Weights of a small transformer language model: vocabulary 4096, untied embeddings.
Each number is 500 + 50 x the weight over the matrix's rms, rounded and kept within 0 to 999. Layers, rows and columns count from 0. Numbers have three digits each.

# layer 2 attention key, 256x256, rms 0.102, rows 114-127, columns 128-255
584448522505518560490466543477587358493537480492564504515497567507650405499422571560533510463522528468541482387465567542487443480546519474493512449491560455597590417450534462502483479501584523520362451460543562521526497529579521470546460557508454428525502556420501488516577578437453476481471461593589608531597466574475543537524498484497434555551450510515529480426499462457639553573467
478441492512529515498523528473478575485540477477507485494507450584488493396558541514518530454462606481486522489534548460531483555479549475666518503512457383488385443543484446464493463481457501454560517511582521548552475540557484488348501582506481556498598407575533467403573490439564530470496457467450508503505505421514501484516481565472461597408517494527461488474447515514433498538456
500476519580489510508561454452475570422471536514474537499593571498472550603487540480489522444413500601536558518486528529493549529444504489411502429560588520524491498499470474556422442446506583422524467538516561518540505506525473490540564516429583476497492573528594462400561544505413535546508613508575547542565467567522485514476512580417466495396447505506442446461527550484429548528485
451533523458430569516567479553445530482446419571451403440480513616523473436516503455480503596600571546435466480538578569479537523617516519495460411523460510471464507502541513524558482607514454539505502526554574502541362514593484434498552529552528519407490439508551575496519577416508560517434497448555477535540568500537513580520512574530431469542490552482475568494600504478629608493556
462519480409493483420606502435477490555444478533485517548565499557595606525532497549470480431583468543486447540485514462486598498433438451498499462533508547456402468468536422466479567410507561542441404521506503518557562512493456477507483514519425492429521475562593526519439519510578517524447514508495449529494507478484451525529449546447388606430488523514497461558252472468347431527547
411510480505565523558497516536469469464539559551477484482488532479467488550397499522492395564506477528483473470553498395571559527480486540576436454499544453543502459438474450436483433595470387541511450547513507512484460477451469593623521498537603502425548501471551512486515381484500466437542521445403444521428556397492482605518480529348493510463547547450500450563487531496503425513506
471519496516472527522444511482488498424523502552522499476506416469489571529513480548532535439527563441504530547517442485458488471536535532522519503565389557562495476439469511444380526508461584472540565488464486575418453491566483547541517488422512524480497541544486493423520471491551488399547463479567447530405450476563487439609538549447526507505516566435494416460544557510582512469499
545494543504509574548511447496496480424418443554501513545582469518453480528476528457483614446416501484523533557571413475472506458437556519487486448426519489531430530460448580518550519568508462539454606599575430520539562429519444512479465533492545540530441517533495447514455530485508487576603460509452528427409392456465553546473429483544561449545579494402501509484634564612563496554525
596553417507459409502555497467478438416470533462472545505444538546500425475518587465490492499475430493501456505474546515533492520565476482579475405548475464464413615507496436562510577433643567556483564507470479506490420557540512502664468553464523473530501468444470454512439541430457468557600546582513542526545563529421543466554470472515479471555518558426454426475511422470575528487521
552486550478474518603497539606410488425518565611483452508539503581452456495558530408516597535557564445601450421456473500630549541470558513421486469408425539459483481547527485523432474463522567504475416446549580465532481381438518436442540422516538453477512446454474562458463524532500561423445569445502462553470493504475523475536411514488650450495506528447462501490496513425512442566473
451561417555553412487486419510612486509616395553528481414560421487399416475519504456514469428498561492483449493475487517457448487489477467540540512533462516480515582607525516389516460559445514463534547528450515510506485566539443542499535464444627500469504427452532558427522615497595445476415512558515459461528521573585538486545456480527520453434464487453529572451513455555496503449459
485503507497449447411566534498435528619490487548510449510605490565502483432489435552459532532589463487566536466474527524501528451471454526422328437501522491501470547532486585434460557481467510520512582454476428523510515439527559505509550467513454477467513452535513554640472528444478427548506515440572460461500619444538449521473515508404404511362440413506436518566478473515440535520484
514500510517508462470487478483429533435440450481508524528545535556507501468530527542421436472559537543504429496459431599543509508471448547476514545505412523454497442431417534481477444492497536461541532517491524491464482519479487577578460506592498519405568423537517659485531463435437492464598537517549501600514520551611498527486449470389551543574543623446562468610517510463505563423510
446478525456604491434577553481543501463513637485530498585483463531484424529616444495528528502546500605515562532501580550464563413486477499486462515572481495469397492563550528439519506516503525582437397498523549446517453581457488523561535478492550461482588580545478499502422540486503489448459486504592472601507518461527545399507385526493563460550493584441487479574444474498425458489404
# layer 2 attention query, 256x256, rms 0.108, rows 115-127, columns 128-255
477538568539533385500533403492448408449531421530483484458441490509520396486483486428487436501508530586521436540519447578461542491473513442493502515502496479598463481551578415515489482600510583580555486449518463439447521460564551560574395491523489432493517437472539545472499491417433501627561470477487492546437496488610557501544578492574494570522433493468536531502475530508469574500544
572487546513507541453414451567559442560483521549456579559455566482568459488557418583498480477421425520497459436505430500486472487549492433576523455444469458487465497514510539517539467566432546392514516530507532486479513524490523482484548487532574499516483488507532575444567471463487554537472602446581483441501565563417587511428576513480471449496549520603393481471570522536468523473600
444490399419495451545511557508464399419540553477478502415457460580462463462454542469410476522567559464537414490493574525513564465578457495530529405551447538474545491503481540446514441489491469446460559550526479572430460560477480507458406525470501479576495505501515515473468460444436507489453479369518425543526413509529525508519490507541493508519515527576451512461558538520471601597457
500517428488444509498562480486546558543539513434466539485499563540530521454524526377484516513521493483545488505580466521469529483508505429486505535443518456521459587457509535503510573480418544524511498477513607555426531539452540540563575474480584433523582536503526393435427562388428569621510441541456422509514601492532416461475454549555533453425444487451475562588506524572470518548525
566468476475526469409560398547596443462504476448473519531436528430558522367475553485465502473407511507438512470453504498551526547482498444507556498525483521505464500554485605513488449497471459457380412504527440533402513456478499468484534443453508465396516598455488493485457426510438553466461606507478643569510440469450440511622472454513495439438518510472514494545399483581520481370458
374583520479462476404538482409467483500423527508526559524500448537471501477511477488508527527500541451552477462450421587521479465487457452451446589594578579538479574537458422459511543555467553507570474415456537404605478508456556508471495480458564476489564509526464515485513573503559521499465476517537513548448516518581569431574542566533578515499423465457400481452515466521538482372541
509506517443516496581420556496512433480474529542513452568375415483504491488528518412541544493450529400527607596468523560511432471598557460549531404502551582482576453534594513533482552523471516385519585511571429585526546522548543579395488478436532512525474506485434456490507461470466490502449549498526550460555403582429493479474521529467453540534583444506503534469563529426470497415537
533486491480472415424466486539523502488507447495532594493499506534511518553457536501513465434503444442479559545443440547433605444523469518491479523490433466410494393436540503468493396503562494487523561568474479533563544459427580444471448501508537440524529513556450485539464522376451495484510523500594485535522504486549568596429511599481427456546420397533460480442519438529527446530583
509505486521475518466474478606495502504564448470444518574542521481449476493420529499502504478436520530527484489521477398458493528556597418528512458555470437399535545539511461458381543493493447481467516458457477577448586466450467469568491523509509426427539496534492564497450555531543514576529532604572401486500555492526510486496483508432502510568483485559523499469517510517550495649566
421502502502526461498470438513518491516546579546629478380441448436561467497526524552503490518594525570536556466515514442310516423549513513551530506437531492446429553615489556611577514464525445509512495454529514537470493518458563476520527483427470472508585533452516535484488476512476510489420481458402444441458452475495547547528546454531530594495455502551451604504557524576524461511442
448573515446570554548583426526452520457610498454474528536491534510503485484514494578435482534517451533509438514472390557494563512528416501532518452562503418403504537533487528476556632513510411534420487512433510499481482514465535490499546492542431587583391591353458559507353491414490546578487497506552533442548571496546426529442480511458430470532435433508536507479521404443482539459510
511563495513490467516462442495462454567452413528433457437530434578485531440487523408459513494425533468486474435488429485490568470496543484447498545442614395525561467490443494480436498528597411434502552506486532409558494412439488499478380497535487457517534486462563540459490472523465535587418525388510546494597578463500482404517434503554511552512531627504638424481468535419443468449521
388537576380530472411450553525445513530478493575539516542486477412422567464566471529438419581566525498438541401585485507505493372444523558465497531506600467498514511536504549488488468594510520463497496452472539557627512387563335484588412523490441477469449512487488450474455453445496501490486545511446558470467539390446541486545596532551489599437535438475523551542399443446514572549460
# layer 2 attention value, 256x256, rms 0.108, rows 0-40, columns 128-255
525519489545536538441560501502574473507532469520512523473538452497513500654463465517504548478481536421511546430499519511534478547578435508420608518440521623583568533531539449526540476498416492568511423459489507517527493512556543519551517481524490545471525438464545467464416493495485548438467517491531424536481379545468523486547472516476538485514547613534538489519550512513496561508518
604466623505483534495470509537516546539564504541543517523460449451496398527441544487504535465439553512481580514532431541531454543542559504506500484545454547490459492410503444540478534550580482466496571468517466589574551480444497521521411465506504528518462487511519478472513488413533439544444506505480488432456593504589462454513509571431451497583411525412463458565531518526492474437544
492575474525535574458458448504440404562434535434502559404512510513600550546478484506460483475464458504445469462543435584490465567470503473572550429440482511450544505493507530556519507545398471548542623485497535538500550530567518467427516511502574525456492415448474561526502442630482486492443491597426459520505539657540473500472407515499538471550436525570521451465486564493562529564469
485498441547427495492495523479430450490456419607491630613483464537500488431470517564576522584512498533490493517425451471507501525419443493520509509604555537490484477536622554441547539440547510510447488481531546484502452447477446507472546526512482498494532464581462559515578486534443473564520489501484466573589492465649465481507494488458512500511530489528594482571555483464484413518490
558513480494547442416522507482519566408557584486499463495460467538507518418474521501438418500435443514528522454575625517475502416444470418427585514523437465510448458434438487487568443490544426442449555517509567511456379492514439458411531592531497530434531510464541508485491537496494435556523387488452537518570533470486544492491513504606528499503476395501417514508492487468504568471484
446482553532540596503544422513479504520548500520479510517632464473541481462495586472472447455477495547547493572512463560575441521476469427600428496439582478472461443512476483479464468538497532504521463493547482495409518474489530445450429485444462461422475519393568518564431445512490464459485452511459479547599486560482509425499499574557522525564449491459579469443493550458472487530520
593556438392483532505486397469438537446470530540514433470549460496573536471559419553537426455516477596546504483515639390452479470525462531474386473472532454484494604511402547641541550553512456415520499492525538449484504517528420523491476473463410488500497505502461433468631444476503498554568483552492465498544533462574498511504490513481470453435452538490490453456451511550486477618492
544494547492565524435518547487584413409448497473602421559508481579511470514461472508546416580523494520459493450499498478437489514448548525399485548536504434553542545481524423511456477489507438530514549480476502509452536548541489449519560523500506541431457558516507537482410529484479462462396519445452498481530531655587576509560439590604427414610533474447524507497522527525660514584417
500439537430519433519452444493483612509539483472628535506454468482541501443509485501409530516555499473531413530469490448540541544470504388523487553484501445466518502496463392404521481471476554494539575493572538562438459472581477457480572581457455487583562508513581401538394546428525500562533496519424459520523510496444468484482614484548494584510432525578449461524521561541432553539485
538470423448476467531469502560517531476488483527515529528434455469489494462530617451524442467487427460593565519473559545492580447476514481454572488492561449473576486518481516475463547552439566480522536491485421492483459424571558557518460436556443404544390474576430449439511523495580476479525477568479542521422542410463490540490487515546577587547546469444490536531475522426522445552540
553552471526489503528524505483396511504516512497464498503492428494434477470462491498469435534501563545492506544496473477568526482561538521545485549434455603531496425363548496556440565485498557578469476450511491515502510523478565478458494532553433523497522425458455604480444543510601481562520515495541555502498566490524450443503503407535550482522483483568477536486440463541473532495469
564502462470438467533551466405535460555602495419553616527525520513420531471426530412441478542462574550557450429557570383488475570553433541540454506464459513552483427500481514494535464552527443487384402496500490572501453441540539430439530501505458505503544491433539472548535582504508480507467512471506476447532517487569461560498536561543517484530461485568469504484463496476448523558492
495475581487464516562549494506515536518451518528518537459414462502436467548517485422416504415481611361479499513441394441488497505446501515549564438471599564436505474490471462508516569471511520443483527454446580508480516506524531549425448513510466538483467477439496544545588461523493464434569498573425514465543501497455555498506489534456398500513532413399473463542474575614525502514586
501444526511475500493568460421411400431464490532503539478496428534439474516525550474598468638469467585492494479577508577527443518407459546517406508551507504505516560470532533478484432488497480493498517510438509566473477565476507506510476544473456467459588469396494484524426513452536478478491506481496457469493570553528473485503448442563474484568464525494412526483496440512516511556476
534497495434462382466537476469590529455579402493433426566517507506479493463500564467492511455449588494480476524412499575486551518561496458550503532419524502526570640481492477475561452540442506461491357488443501544491417438496437449412513434488521442544394459540519562521455529511450530535479485447502463488504482493494467459482545553488585538542466502412432397479497467467448407506518
546585473524472539551455500468489490470483481511468481482513528526463510528475442500437517425560488450528516365437500434499562439581401536557571541472497473435543546527442457483577562471493493493463507498503513495499498587521507515472571524461504474532564549539509477517472495462487417464459505391526530546532515509510483455413512565491383496475493591519470571492484530495510566530509
448448576470504584521493521516511504444397461479470509522495524498503518456455318509587442473528520490471574469519496512500586487470473466537595561439512451499570520527502483498475578469504439441515471477493495559518471559558506516370554430519480448391540507481519498463426532512528442468507475464567542421534496564524502526491519537423400572515546480383558509371456484491502462537577
479560457441430497442561524484435527469493438498493508485623518464541469538510514470532509394567543623509521520521527499532453452475441484528446526504529377487423480486483500500378443577508475526650395528445551553474481462508366486488537564533524495459442557564494495433503502494560554434496462544516435445492433586421424528561415516518427442535543604453460607552492550531509563493479
503526503504464406503546530412477479565481480440542470468473427550444409440423511553535448482511460488528560477544483446536538501515471390521489516535502510521559460490525535538590466453492487440458428553532559481433477479449471516582447489501492432466503543442520440535473449514432466424444498504499603376543416520484528469509400502492503527460497552481442507483468486452487596603560
401583457448462516554460440539454494489520469520532561456519570504515515492478561515503499543520564523562502526500546476589452444539527514496589456537551519433495474480494538498477555546486545434528565450473533459487473518527556452405510451474504474441475496516530461487496497511422459479543509450490523531556524539478515484400597560467473524584552483528480561546459500608508443459539
464507497459492550472468507528543533520433432508482493537469475445484477555446453560519543459519552511526444471528449493533510576505443491567546433509498472491491451466516546565434630555464549405543475494434582474525586491507487496563487585488527401459427538449537456385450473399509552585460512443508515570483478517547531443512531552540527510462571505572578487565488452533480517513516
559569458508515579495443433571511449504520510512508534595479500485536504538532391469454517458467513517454507443495489436447483460512434524552537416593474508532525453602542516497526516496496571458402456526483475535433524427499499503471427505555459553490469498480431457503427464529396470468545515445463462553483520502525501523422541552405515467476538504558528546460530479507470513500515
514527516479403456492462445541491571441482382543517427465433496461481441502475499531505499503610471538449553442507493564515593523417479576467539425498557514483550520588464461486571523412472520598385528517382486442515484485532513496460558528461477548583527580525558520477450521544555503536503478512511554519545434507530532532462549469506537506520513559495467482462486526471543494442444
506538457482518358501485480488502472485433521514583518471479577529474500456449580511536548551507535504555464485537601593454534427483543587539452518529471504512474476497470523535550518543529470556453530450512541500431501436395504479538505472546465479570500440533418450512491543565507475433445486487447455515521422550531534452498605396438459596449472514397552450408533497492483501442520
563515543517572462537458561487486552484480507531551513440496497526397513476447477493475463550453524503460535554491547524452445498461486483450509464510474592558527413554406412501463465477566463558464463464563465626446430533532530493521518474453512436444487463442507401514474518434485436496590492461516474539501425540539508529526534470520441474530474538491536552536512461489507511443573
524495552505446487480525479572523514523497549459526479492495521535483504497484400470474504417459500553545523438472477502480492454505471496502424556515601522548490469367484526457536534536428458580574494491586490465456563521505465484483430481524459497491567530587516555571532557464478455472468496481510494551489469487591484581490565482483502585502522524510484553462534467543530541431512
551497525522483500561418556518502443511620594501534550616456549525416498480539516472577426470538517492480528534507440562591520452468400495523542509540566476471545571536513507475477538439476437469499497451550485407469510462451541517477478534452442447425546520529479472539544525543495494498503488592423477442513434569475495593465491450506548409562533496527511526582443569501342474510469
442532560470493425455463427441455558598428485532442468467519438507512608484452503514437510479416571565518537483538450489526434471438502579481505533476502488385450494568543509459417512605485506481520466529498478478489505406470464477467493490435503487448515450479484526460428519540482505499498558532420548494498546544445385496439446496419480454553598556403519528450498559432518466442418
453565524551524466508461556509592513484519569534473482554460541447472530463444502510506471465489410501500457425560473421493490507573514558539492578453556447527463476564444489507530483499494428534500579488552462479469519488510502476509499501574486501500483495506411483430512536445494390519545457515565541452444478540529536466426570516541459485460512453514565585510479480526549434423461
471482502482524517518502542501538474517423440485499498465455463512469530447465622537461547611451501573575568577543570491471434580525405483495508495473546468507454448551420490372453485528513531531473467573424602522549504510506471404404551471495575535450438538530457462540479450471441503538522533512535408524444532510552506520509542510438509507468493512518521575531516550475518486497500
460468594481532540468531450517489579454571500442511495506596413573526508535461527546473501451486464471470572481490499425524455498578537513523521507451551448469513524456529532512516487453466513565578518544558472574502416552526571529488520545469441536551558483504486538532427475459504475501447482558469462587501520489576532583565511379503525517476549416402544401451375475496455537447571
517550530483450485573543462495536514512453488480509576497571541526509532486566498492540490555486592451580566472513502518430521474478488538540534475504504379471505585449510518471472493531466508372506516511500515511492505538575461516589569537484536532464452515490484548506525516474557523490510544405469437446426535477485538545493469425458548457452449540457485479474530473489492481569557
457486489383518506536569454498480506506436548596440507488417490518488555504453543443433551528468495527449496447521442497439518468559518487460463454568488471524536525493517482494478518450474507515469529464618485450531571504550589487468511446499596564534523513440458571563468485572479514524513463438457469605516543462538527553535449493435485478494520496444518571537506487531503551434511
585489499508521521457573456551523463566462556481440505514563501570482476489539476509425579496504519478488473479511534493505436635503511532517553485544569517592475539631489569493540518437605546491450456521541506444518445512518433502465381533492565524571564525465545519466544513473484497534522515452472458547535482505521510530396536584532443539503518511522513471455536511464528485475560
479565540512520531508515494385538461487480480489577541568493477573477455435443428479458425582492440487522522537503491478469535549556544523545556567471569443600506499476543524499553419480460497421461546500520494563485537456455484503576501480586522568460522532613504501483547502529501529502411480477590492458541496538556576555416507507436575518468403536497402489663470550410526497569445
489519475469498409498523508502499637515541450468463459497472460464580566561435576517512445463459554433445470502551451568491421425468543563460424454430470495486586484598464511432518407534434457514514489477385426450441420498450578414491510502516462529525506499548489542425448543478541426538523559446462482453559436546441536553526526443553528604460475425457449414435562493506363461581495
501524516594538552455491474475533431539487394567505577463512577453487529495576506525494523462491476535561490489576433536508592506451457475459570485504472473501461537496536490492580500470487451501462580491447503504427472416476520496550518476449530473492421485592434397480453493491445468524506474448531526512505522455572501541462545494478463531427413453505396473555522516475525450541497
490536488500570519523538543498485519510461451528468473539491507448505452505536431450564472496603485572425502435442495500568487453584453542454534481589523509498414459471391573495447466437434492549483464502534553390592601515541497483495449488541521502447478551510478532481541441523491484570500443435448526550498575437494613523482524447484497514514483464452479486570435522533480572444466
516555496562478506492465517480572546404499551474528495395516537517537548427449533545475514471436491520448514460582462451499480489534516500502511483488506481482487546516560496554570537489495433471616416470552562555508593494452546498534524466481526558348559514446509510513542431549484568445522534446547527449431566524471495561529502537523536504516555480522504542417473563460593515470431
415491560556493573487564510514529540419495540520505537483573562454512539582511436503517508527469477585509485528531522567524469481517557433506506492569489541507503480506457557536518501566570516504511436597474492428522473464472496574429529441558547536435611547523480552499534463503514527480504512486602539511567447502480536479596536545499480430521498496500543511575507511491456390467481
463530529482529460477592468458483444549536570470529580563570527519471407492438503458520543494490432563493455470551521428475535499568381482493545492486564446492545490414601546497459612460575465490418441572500497486570486515356538461437422510495572479449447503471558543477493516428509566543498442351483469451479511518525391573554447587493537522528535508568568483521449521502466410518442
# layer 2 attention output (transposed), 256x256, rms 0.0942, rows 0-40, columns 128-255
442401558509494466507423597515513477544520501410507506589539583545493494419505512512486470502468400580568501438561437478499534567548543471610522463502447382507507498610561536591506522506512467468460507538506527579519529467560501458497391573497476486516488435467515489564502538524527433556444563485442490413429536481544492490522551518521522459505435469490484584508496533558493483432547
445552470529481566457415495553588516501518528533488525466503512557402556411517482536405432465499557520541572486570462530465500380497415423462530488473540465465421592537531545510472511445444481507446535438472514406542426448521586416454492468569483462410488547396526400565553514510484470520607570503514522509567487519471585459509436494543539530417467477463499592496502510515557429601547
426496556539552498582595530369486452534489473537582411482551529451531505571511456460533497564544452456494486500529419535485506506566491457418513481424475528543517623550492360505422527538581453536369448541535478547569386510467506592548474466534450457484501536495439533523498509433513465499531506446552560516477518490527466515498568462469526539508511577460432439534490514492492500458430
470448544485540531412563445564503454533488478425549424453555429461514503570446481487574465487477486430471491576485417596474551408534493535527588499468553440528516604522475401513544571491517444457477472501503496521421546463511540607552519498478555443528530441583522489458405484497525566349664485524507558462474510500523445528506531433459401589501490373534546515556537489532467539458652
455520472468518447492451431503521458529540448500595441504500577473529536549481492481570532505520489503524450522505508656485428494585548522489398545499571513492465456481477532451491514438408482487569566440549461421621452548510428505485438585485485529503480506577460467467471488545495573536508565465534466464474442466469523485398486432463492515481479529369507399545547544522484479495464
470490529458530409538562399444549413477355441584509532493527494504474528548480459511554525470487468466480489453488473482462585543486506506497526503529501513492551493518496601549413496529494426404479499456456592539528530530565469602515541504516458605554484546516528492571483472525534518550511548526537448602395505408455514595474458465457536516553537543484493544511524403506505467550569
413483518447450490520488483469482478584518582498475490490445422452469516505560507478495466439457543349456441570516477502510493422423416504500440508473450571480538541420515477391503496371503404442439522540493490451435478493565549525576382599501593478482550513487434483520428505497515518511434416449458547478458529493486526482464429431423575458471454437455426560490518557457488554556419
490497473534488360502525435508462524481479520508537432456482463556376496536526571536580595571556475556581439427501561525537553472531432452536543427527520517525462586515524399551492431449571556481493418495474393560527490487510462533526436477468551484530450483445433387545449508498598527436474478573661508556496486464401523519523482500494534643615464524380543498492563458511497492483550
448474433498449526424536472536448435594483473517495411506501498464488539492523534470440532506467532557428543544551476531452539411469441515535491494506486448489546508574512589558487416553513463471535596517512443548547503552534429591425548542520383435456429400676433499510528495542457620470466463593485496579479486512510442490476497481444513535428561469478587570473516493474499452488492
484556431420385483492490522546424540502502420586517507467528428458565492542521492534530433480432565607538522461463447549472517472479491463562504395533539509510430518418453544529535505539532392528471553566517445495502509509444444555434527524479460588510539507429525615551425551459458549527515475432468493439596572533509508447518501570473519447514488358524474470485554581426484469530467
451505511519506560517584424408566459483512482458506496394526492526587561473445576490547463497486573474451441540489511498527435489525553573555523433465523495484495460553587542494470440436498460440491571488603472494496471424547505477437480470404498409422390580504548532490519460459431452542533568477568517471536495543514522520523517549458497548479525457505432342510547535511589527487428
475466493518535440503506518533495542422517509543436468426478459491481536499492482474464564591576550539504466531555446586555466514433461520493528497447481463479494402570473561453533476433482501478602561544442490438446505519494538496484502603509547490497538540527484607466612476492448544499503525546430516545502496514515522389509444518457494506404455586374442455592575483513506444509516
527519521530464492442459618468439447451425590488485563584532480589532538443404498507466555623388496561496464453520493395423501468562546514470500514549505483495432534531454422457505486558450582507561555405532479456464535549450526456496496437511493416498457465566606481503522545534570582548531457512483500486570534487478524451504565439488609574484422467553533545551567514525513540554476
504464440510491454520555543498557535450540505539543511515414533506487545441594574583520480538526553519380496590440533491481521430500510554514430450499503526490343481616593485529509540498471549501545492564540566520500438485560514396497478578457538429514493528462482479439471490419569446502468454481526468533466501505468448571430484454511558490437497421455551527566453523570564451560457
511542439517516360514366410561480509565541389607490648565573531529438444491495489493562514488512441530641537463487478482519400509511476483471520530507410452470561438558457559474509556438529372509438588550559344455533474427521552476401510577550485540497462512503499430494498438512478460462624480554517488505492547503466552493446585518494487517480458551589537515442501496457535432562465
529482441443538537492418507488451471521439421474462463469469428461457429469503506402526569569457431473465459538503425446516535622451526465475533510518436552527499481460482469500471499437459484451479440521418447499529512435427511488453515465538603548476556521547463523530503423471478527496461533477439556518450412507503593373550479490541523493492449577520493501466529443507452530484545
513500522466538519420546579455478415523503512553532627568424531452452499515530638553494542384495512500494380551444506495467385444505557541573478505566464599602460514562523421500541537438483535463460540419493520561407554430462513434540440492515524508567503474434479455519532492588491456501484535527513531582457443476464518442459433494460572515495450556541430510508602534496479472512568
485569514519618490516525511482510558441469496532458449546463428556457479432530434531487446505454459450414414494436513488474619551523505566472514489493495456464510485561468415521573504473585433458505545488503523495469456515532451482505499437503561578492559510542414453530487450492571464521544500454452587555461510527499557542438509507523572613477411455420459412515532476544443453520369
548440542508500484448502528540579473443579522482544489447476472500467471530516461500460479571520502615581478439575545493540528527556474568493553522559522464373392561500514476451547616530527520536521558464470466523445527626495638667500462516494530522537456537548522530498493498509410528472571405526514389506580520498431526508526493439469541500493447554450443571464453543524469536528494
540425516490475527498526533512568450533520446588391519455509417476453537533551503450508474480576520497439583466504529551458465505436515450526548603498455551482532485507604417491509484523456487455556528535522462462492453489566441425497459522539488569564401514479461501453508480524524475497526512531495508491446460551607513379557477558464364511473512519467556524469517605394458448525548
436416574496443547485500564492490529506486453529492567476456520559490504511352554425541515513460516564416515540399502523499519527388549491582426583454407546509538448509448485497543412480479494574457576509458411564546547545551535564530571454459463501565462492524482484459521417498519502491485486547494580518594570447548462488444469496579485568416538473538463512544561505482523456494534
464466570525430492478469484553562544499561448543415489578495554559418471412473560465514531557411516459463556499498435590524485569526588476495575540481507487397493545599530539487550539471475515450499506500552521476495544498613486500543614550443538464524451486501511515522490556384561502496455487565498602493458557425477489480507483496432491477466456563493627474583591529532532619454578
510540378529446560466519563483444495485479495481517488577556500599519534547408550517506522530466567569486505497529412564458499524610502482487483525505538545514446549459489569513489498510484495436442567533472435564545457465489474566521541453576505481490540428428517627538510607505482471487593538457484422486456452554391470507480515534468498475505404431480553513489563464433437446589531
542527402567463521475492499498396484602420511495401504378540503524522447501476507459583457510612536461442481427418449478519501494526484507464431519540562442460483482561458489479462538584543452566524444490480531577537526509428421486452478460477526538520457508568533621496484541493474522554458489552515477499445522455445520441530460516480357446496473448559566561506527576477505538501491
524492498564467513545584543488547504481492559520458526502535470517456514533481481459480529511539514525492513479506483430492431512472496466571476422490598531528400553614477500491549498557495551412572501566451524500524415505438493438569369547497465430550522548610535406416547481471523493493505483527524467541486421443392535466495502423472489512486538497474530509505570551491520564554429
512498489553357501511466505417436464478463447512396474447531474501486622507493439527533521508500501447536393483554481454465514520506530562545498506477508410539531445433484544473419532468456541517463492500442503554451558498525457541451506507577470545563480467445521507512522475489440457469470570540500495475381500524507525533409540499477442481499502502536568540470540504456535592429488
410580403514527490443582471412622575514485434443401498502428427459502528456521456499468515519443520601485472520475489528475444486495528541393545515494535481448435449530496520464518605580418496425498442554576476508458492539481462547431494490491527538442436464446478560507442531531505602523524549580548501413480517447587423453392566502476419619426435531553489506570610508507586491479529
503544526426403546385457552427561474487422447478542561580496585478537492500516444517593526531474532520454524475495480516514527570432517370604538560517342495495555489562544472517608466454521470552457551547483523469581548437463468494464485481530468499512422502505516493516605533465579559369523465463588447463539564600507510528525526480527528487479494539509422442526560451615541513520528
543524586510473568543485483536515578492507495452477549455434589501587510501491515502490478444517563494452406427472533532531545504477476455519442489508589510516445498494468546515527533574388569547454516503511446571527481495589497526503466479533435523563514530530600531494500496501548461511419402517470526495530509528493518449503448566512521542511522538449455498508476498380512422468547
517410577537560414498524547512483394577582471493578582497567466529440529526574441484526473431625538503407595519455372452497511538508636638504515503500431462425543437517496526599601510557455515559543513511519511521494485540472474521539485489473468435438568503528548572531497502509580455428497417507600454515501549486509493444455509450468532506464514453447618462451470418494551450423583
480419397447437528477606539561412488496413536542594524473487504524470567505594465554512476632491531508547507407547516468436456488499479480515454496511497463562555421512538476433535531508526471434489454515544492438446503526510425540576481550515535460497572484539522488534575428524446460581441528460440447464421478474418402560404639542515474486535536501533436502447566528459561441477503
489508484512511510463607484541451492513510509527472446487543428387490501532569464547505515578619482460507500550426525439473487556583479503486500461558494532472465511506467484441497525487486535527525465498543477496576525431558454464433549577497405508546526396485473480503506457485511495571480517505403516505542439497529478513604506524540489471467523453466484531486518470514479537519486
508451529452420451494545526462478449454503475484530550505495442520500457515547489431569526531495530509496524453429432399502473559489538467562553454450479525555419557422531573507547417506559600450500435485448472461519470475536471522475421501510514495550538554540484485554474594471499472554544507482548507500449498483507447503441502535508486455410573483518543515580552585525529481502498
511515553486488459467453522575485439485421452492569544497410509452532545526505391412484496530496544506412530434546401489603458509464444536477561551468456501528497472471552600491483467532476481434455508457492543545452554459528547468540486453533401467443486466440476401515433505481444494476440442503617595463506498519526550407495491416498469485567511473514569563478528515475475456489521
542543427482498415424429549528547590505561461547518478480475521468490505602444433597546557418484495487531533415513390437488506517411453562394542462562499535404430413648471513466474508381446517525456447447518385534541474524436484572531548484535569472521552429475431553534520566531540489516481514502481390520468596502474431514580547575483566446431502485518442400457552467590500551482533
526498496434327466446546466456541462555429454441532516519494459450430483459543585527548493541544513677552545541535462502511489413506420452466488515483556456493428466484401380615466472558561450515438529453513545485506482510515567461624489457516523532518499509546514517569539457457470593491389516583561461497465586533453439528513478558524435498442419471488464505506469586475461349512477
552508506461373513501419479415480522506551529482528517539566544424486453487524513540490576482564569458441561527509485515614463435526497490490507455544599533475486486519528498540415558525518492593502518513453423499487493476571507502526526535581394433518527503431497497449493455515456488580545462487376452504555523482442489465534500475502395506490543465533607532478458530487543533552498
463465558395515452565475446457414509554459515466504588443316445574525530458506523550471486509458574436490519521460488502434483529484502495480395569502537516472486544491523473478537413453448489531461504455460441416531457516499563482590524478466499487488536519620420564507560569486521564425478497491522435410496481583521547510508542415511466516557466519517428552591435477411488492467443
452435531526520458454492482424484552457445572552502465525451421431512446522470457544523547540477498505552412480579465472478510543462497522522446570501466561459545488391574456424526514504469387580508615517457518499516524442530469474531362512553539410490429515514490417546386432515575470563451501535531436451559446510518478475528488468479463462548473587481406473488423472558465574480463
512553402432535480551495445453532483460526488492396483532548384490494416565470537502539528420467421409424517394470495586559498598491497509536506442526494469513585462517497503467454476550413458483529469473419542562447588483541540427529465459474515532462496516500541537423428490540538416527496524442482549481398616558556478583492597458533479474545524442454432459452475468500480531428535
472500610529530468492452554512589514406407414484510371414392535534480516512543429636616530481535554533503525494397461457400500515494478456414498606507503497626509460548507418445520441417471498494583443419533497448341588566551451527563553555540511506516483406549471495554457453562505429477527509575507544598528588426556607418483532489494498438409452562515451479437463480508552537476588